{
  "norm": "rmsnorm",
  "norm_eps": 1e-06,
  "init": "uniform",
  "seq_len": 256
}
Each number is 500 + 25 x the weight over the matrix's rms, rounded and kept within 0 to 999. Layers, rows and columns count from 0. Numbers have three digits each.

# down: layer 5 MLP down (transposed), 832x320, rms 0.0736, rows 256-281, columns 80-159
# gate: layer 5 MLP gate, 832x320, rms 0.118, rows 257-281, columns 80-159
# up: layer 5 MLP up, 832x320, rms 0.126, rows 257-281, columns 80-159
down256:471542515469524511528481477521521531490500526542509538474535466504503539497513525498547467550528497487490517493514471508523510524518465471506552521472488495449435498510494504457512490526444555481502485551491540512545509542509452518520511501
gate257:488499480484535496494520514492457507513521463492522441504544503517527517561475507498496518499504500494517514462481498553487473487517495515556528499503443498519481513487507487490491502520488528490500466507524490496516488523488518508517496539
up257:445534518570487501469502565469458529465490535465538505526500509541480519511481473510519550505495503509505466507521497536547445482512442478521452520504540513477529491530472486525506488499484520501523492454498485507497493535514494577487491480
down257:505512528547505527474517544446503500520519552494524486472480504525491511526493504481493498515494502493470456536539487475507507500500515516524515508507517503482529528512503513468538494503546506515465538552477493507479512481479530464536492491
gate258:501473494499470492554511477501514497483511500501503518469517533520511553461457511530491504484452562467521538476517499443521498515488495539461469486491431534532526525529516486504513475541457534496486495450505555507501499490491498473498504507
up258:451512507477503494496546495520511502540474534496482472497452501506516502506464484503481463495495510437504446506493502488518534504531487503498520471489492497466492487494509472500478541475494495483500452500492513450467507535503512536527508492
down258:464483540476502485502513503537499546528479523530442506511478486513504487503512500456478513497499458465468449520525481500497526445503460485540544498527479470488516478466498496523521496486501487495506496491502456515492515497476509519471506538
gate259:468497509520496516515500510533551523490473474487527531498507524486496497481512502513486471485523449500517452452498497489493494496502496515514528464479541503547493498524498518461517504457449505473498505486489446461512511489488488486522491527
up259:496477483506463515479478509491521485498467479505513512496517507497532489484503514441494473517512469527503502480520464506509502499533483514525508446485572502535488524485531504486554494493471515466510518496502477483485500512500515499501475527
down259:529487496522500505505473487526527471483529441520509446480483492501544501517466484522497461517525504490446518483478494487511519480516496506547526498472550498473468480457512535492524506472499539472506517516478509461492438543466493497463543507
gate260:508498507498490540529522461504551487499480510487471521494492508525536520542445486501514509453527542501493502516520528496455491537517507527475478543500512497482477534499547497499521510524493504481468489462520490517505508543543536492494503506
up260:495546482485500470511487454512487505506479500496509544508482497483512465495513520475492503465504513458529501466446511499535491480486523525518505518439540516528466489506528484518508536489464523515551530514454477477513523447491509529510473557
down260:498515510493505480484504524474494521510527465527521508502496498489479505517522520484451528484485519486483498486448490538534460518516461523485475484450526514514494458571473456515491520502478498499492486530505551512539496499501465547529511518
gate261:471527538504480495491487491478520497525451462466484483503509509497471549476484511484504448508535475521498493538556521513473494488493521512488518521449508496517532535480514544500534489500481517442513504523454481491541509507532531524497472503
up261:445527456527467471531545463487493495485456481468457493525455444525491465488503520500493490527492497522523487520498532494471508497474507454482530514519530493468504500482511482471518476480491476533530455504537484470493492496510527475470512485
down261:480498462517532509547501486439498506497462481487479496471481459448537493531497509535488498470534493499488454567481503478513554496475489501519507520513517491487448491478468533474514468467510491512506461520476521496548487476537432474502509566
gate262:512472475532507490510530520496519489524535482530490539467496484549500489518506535489469500496503501514478483492534542483484509494474489513511487486485504495481552448492499504487436474491487531522480481488488475472497504492504497513510504527
up262:461490548509510497523503531479493497526513518486468456489526510491500521513517481479488471505526535510490461502478491473463513511506454475473460488462519487504482525516488528502526533483489546510482527528487495514467501486486496460500498500
down262:487510543508516512517477450488502479472491514481502493521466481480484482524514514515491498520500496478530501502467474473510511539453498514495524469474456493535475497521561522497474531485521532469525538514498461514466483478515517512467508485
gate263:505547483458506527552484422489460499494511497484491512490548542529542478481514516513521481498500502478513452506548482465499510534493471492477520494490516497472476491484473537486506544536489496527478533476515488540568506543505501556462512530
up263:497526512526531489464510501523541505474491496509564517524486502467473532484515511506489485515545508468481497512487549498463499487500509506528523481522465527516491503515517509515477468490515485459507486481490509497537565488506518520514480489
down263:540535493492491511508502515515504486507472476499492513484449440495495494509496521517477498537495486536522483521502481518473505487497481503467519481475522499520528488510503502490487552565504497519513498482511536494521506482555503463519492532
gate264:511514474481539490529456533481504528500510499543476509496569494530502476474487560522508486486514450488523538497505522459493477529545483487509511505503521534550514508493498473488507479513462507497495534498520437506532494499534487469472542463
up264:544519531524518483495509501486488480507542485466503467533493474498541496457457509499533473541509521515496544511534564497531449481490542512475464502547484577456519481535531474473537488509459473546465479488502438479468528512506509526492512516
down264:543476455561568481507456519508541492486496452497473501510491502524498513487475475452539480512504504504482503501515505504518508497491518477497509511487553504493509495499501463450530566505505507469521523475463535546518499470452502493504503501
gate265:499472549518532555462514560498524502487508540493463555497571502514462456471502479516504527453452509496469473523537501534455484483484479523438495473494429536493484511512503500544531516473532482556524508507527518527489543492513559505467502450
up265:478490489498480466532511488500499514529522480522515499513470496504465494473528462485535443473464513508491523453495481473501469538525472458527488544544493473492511560441538512457490527513525468465491534550462475510479524443460482525489519498
down265:492497481449504490504453499531491513460542481497499469496499522474425468493502435482525497495490549462533485491516471490513494476491511486505562503479481470502418514529491520528530492531491456487524440505494479513521457523484503456515518493
gate266:499509510415499505522518511465497472491470480506511489501496525559480504448535489504500528504500490455513482474496469489487474517489492473516448499503534485455489470497500492521512510525530535508540539443487480507489523546527537574523476519
up266:513527475522504489541486468515478491559484502474530538502476494487491504517479504524517487507474493505464504490510477474529511508519458495485528482501501443498471570511532490505509503527502465518509480540497481477463532489515529462444494497
down266:477503495471471469516503485513484462498534527500495503498484499474513504599517460530538488456509488520509462498490469475530548482481486478498533511484462492510500519518510497502503477498495504481489486555447505488493486477491490497500479447
gate267:466503531537497465535429493505474461505475530496481489557466519497473465536534508521495517480448495490461514520516498512515494544532510493503502498538490485545474510494529471493552537487487471444515554506506468482521526526496489497532504499
up267:529466502489517552500546503552533521500510498497490442468511477487467537529488515499536493489520521496435478515471518495475495464504468494534488473498535489444523507505519510525450517497485492477509478507542492497524524495528511514521506499
down267:532493500471532498504526505567457464497493522475520485501502522482521482470520499507465483517484506486484505515519529510500493492493497545477487472480491501493513507486535528446460457492485514495480481491466468522491511539522479520491495505
gate268:520483520517480519516546496497458496487534437477459488468508464456495486519453559502512492512544499497518511482496500463527517489580533436474463502494502500481524524484495490475506481511488467448472456519517487482449474498499515542471549514
up268:479519504502477493561476534498529482526522496522453544512513475513509513488456486512465468498504522477473484526507483521508503516536521490514483532502549512527523506469519477521523439460483527516489449495451522514524480534511519522464516528
down268:549493465479511481518503506483512476507528478513505476529522512515455510525459529501502474475490538463532472527503470495461480523552512496428504476530491490477505494498500477528465490496483486531524478508497478476490537487523478514487514506
gate269:514490521510482540551477486478545518538508516441504504470478530483493518519526492571459533491514401510513522503504488506491483519488489499502506546474483482527516545528484476482440492533464483492483527495481477492501461505521508484476508470
up269:493502487509466483548486486525502506474455493512503526497484496502522504490515474489506483474515535503493493509530489473478532469508479544462485499522507516494476477458517501532521452510484528487494520506510516497512514538517498512447537484
down269:524487494471501491541468498459469481521513488424542492524489488536498545507476555499501500527539528488544478464529574489459524521470458494493506501487481499504472486528505535483461517482526544479529487500501497516446480498482513527512538464
gate270:528523487480487524486521527482482533472513495505478493518484471491506496535543518517506456525521530496465518495504477427503486499522536478502520502487433456506517504501522518468503491468479485538476493472533514488489515491474513509510498516
up270:570457505458486494474508504459490539489429490503491527542501520506484510536530507524483485506506518482503527541469559488500474542551522502490491460479477488508485549459517499520496475522475517446504497516542454474523516476450509507511496537
down270:489495480521516487501536515480539519487505467467508538499526455491507465449528491493555462461501520524466536514506529503538508535508517510499505525471519468486527483487536545492510505536493505467512483505498520493485455508496515509526450490
gate271:492499548550499470488471516483500518467476520497506496486491506548487490449504519549517503491502476496476500505490491510526469518530482482561493464507492518494493532528492454530475485495472476506474506520461515518540475497500488526431477508
up271:503508484495520505476498485461480527476480514489478510522505480510498491565484509501533490500472475508563507510516489524496474481512501505457504523489480488560484464500508511492465466515469554505523486499510522489480506502494504498508491497
down271:497504481589477479515503525464519511525567513502490528513477489469528481550525532509486512482491495523510494520480516516487478503490516497485511543497507457529502499495456503498483500508423532524485509498539540479535513476516604530516502513
gate272:513493510500514512498511505490481513456528526520489535502528494512502519512484466493526501521495453479466510505487501497499492533532480532501515529532520491512521476509497510511488499475468477469509530471519530466492523528512504490547517506
up272:499488506454498464465489484532544518474498477520485476484456458435502478502511513458503492483482520503507522455479463523517457465489533499472465508496506494506496486471568455531439472501485475474508485508467468507491488488480501490513519485
down272:447446489518515517543512477513486497478501518535497491498482533466510502485435505523509526507505506502514498498567516509534453485479536475477506518498538532510499483531532447464546485484497505536505467503511556494523489462465533498486502514
gate273:528490499442491527505502457492523535474489485504497469526477511498498507507533548524465547495535509533488476477518485466437533516524476501532494468499489497542547507504522499475495511522530513498505465518443498499517460494522514511504548557
up273:482494440489478488476503484537466529482510476476518499497486530483525491453472517512503453493487458481482475476470442488478518488504484564533496507484498498479483494495482464504496503530488538496497494536489508517482552477534505551510496530
down273:481497497475488456556495475479517509489494479464466523514540533498505481487495502506488524417528503556476502476495522515468487521530522487525510490521505489471541506528532484456525483489460519488501515496520487503501521515508503475515451477
gate274:461495505494478505522497476506505466498516525534521447467498501499511454527514456497517532442492501499462510461492520522493415486451492498510487491483454498490492497488478528520513516491502493527523458533488495471510505515517520511496426503
up274:513471527525513514507500475503499512493485509470530507472471502496503537508471515514497496514544462522506524509498501508501486529498507484459534473495502476528540491475498518499541511544473507483466503502508503487531561501506495535462451511
down274:525514433496528468475489503494454453484464478485525536552489537518489527483488556520467514507519528505543526510499510516535465500532467505508505507510447514486517496483502516494483493538501531519480473511531493523534497504489502500504507503
gate275:479464479471502528490496505484470497471500494508470519523467489521494517512489497528507495450498504506505464539427534478506466524484500514514513529502527522474524546513504519528473495550514538487470518482503487515496520484487480511487466527
up275:500514476497503548536518466528501521464508483488501494497445507470506494519512537481542477521469505491556547478565503515485520503493529479498471466495473484531515503504509507494516474487511516458487463515522537480479499494467536477518499457
down275:538512482522521480510485495487520485464486517512535464492486496468535553484525453497497460454494499476543538460464521414491456527530501540509454493503491445526520482492481490496497490461492496529482444513534483487529489478500518505529500506
gate276:552539514544511470501511504505539522494478501488507463538514517539461475529492499494460455516530525516530489506467508489510487468492547507507541511533485501527502494500510516531493534540486532452528519515511523506565491537489529539508488493
up276:517502457477482462516502467485506512502495461475489512466468488493507517481465484474475532454533472508491518502531453474500426493506449491520531489540514488474469518532497505466475492485548535487480495441487545518529503465541541491499482474
down276:489483495449498508487497487547468511497489496496486548528509479480524491518470519464481533466464522496485530548515476501481501524471548501467511509508527481503482559518483487478455452527498505526516497466483519520487505463543516501481491470
gate277:514526521501433497546509531501534514529538537532524468470512497510505506500485529492473486539498469489471492519484502451491484463490535468505496506461533486492503518487492505477495527537478499489494504487510500528513467511528503486477503470
up277:504520530484528503501465468539508471511559501474493521526512499536487443520512479496477491514488531502502492510521474479562491489490554513555529502465512506551450494507514506566479528509524477517520497490530543466499493505497489507500536568
down277:503482487496482523487501500510504513452508482503518513512475508506542479510516480535521498447503504490559536501503486529476448489569484520516471517469508468513509500513530493506506508474532476501528486524498481485533500509507497526474456531
gate278:493525453536551506468474505513513496436494513505462516494509525501470499486498546524502444471543471454466512539485495494476466529514502483478523461478494546498533517471470489520450501503522517461513511515459495486537503509488527473485493485
up278:496501482541489531523494498493481497477507460463483484452446471521499524509531578511504489497510514494503508474489518491507462527505526485469500442524474564528550494516506515475463469425452477455543571438566457489451535520546461546512498495
down278:530477465528471538534476450450472510489515479440501517447484488484487482517496496467530460446500521505550538520487448478520537506496495424484473488487489460495505514532478509484461465553503469482513571480523513481491500530536504478480494518
gate279:507483475561473553551442538498507447483534488501489493485478505498527494510501549518463433507477539505504504477489510465516543489469526543536506506544473502539478486522472522499512549511510538512531483436509513493500525492517470491522476505
up279:527536491499497487456513509472510524499499462476485482484507520514515498496464486481467476474461502525487483508506513465511516519475506540496481478489493516478539548514498514482500517509495517487496507497551517545523490505511522515485498489
down279:479517475521479501515516502514471497497516477483493493485496511461543483493433487495485516469498515535503504517484495487540534534453566501500514479541472555490540502512509464514501485517541504500519510483548491525497549519481506489492472464
gate280:520526495511453518463459506475531471507522506538508486474549549466512506495491464505548482516464486571512515511493461523483487542531472551509467477499498494479506478490488487493493522485478528516512518455587499479514485562520456459512471475
up280:450544505506453484545466510542499486488520508492493508494502533510511487503531472496520518493471535544486444482518498485484512528541507511469502495500453513509516510511544534519510493506519481487484505456489540496497526470466460472536521473
down280:525510462494497459495505533481526480526514536509468530504497470455520491521524529510489482558496494506443533505505491491508582474493466490498532536489460489499527492509477515507461507483492505524504496526480534507470509513476519526481501517
gate281:513481507483519471517508490516523496503510530459518521542519545496496523534527518508494473473553545521504541470535497484546493489509499483492454487498503524522505469489481479520532524505477496529491479551538522527486524482514503506470490486
up281:493514474521465519459495503518459502534421529460512465497484531530486508486483516526459472500458523467524483510567471516525554500527492481500512477504495468512525444478507533493498471544513507532477550579503509479480431481510480487465474473
down281:470495466481480491516486526484503477463502476504499513498522480462524522489531510476475512456493509507489489504562509494508517491552502509500441494521507470473547486495501501543508455511460508498494497522485499522546453473500453473486504513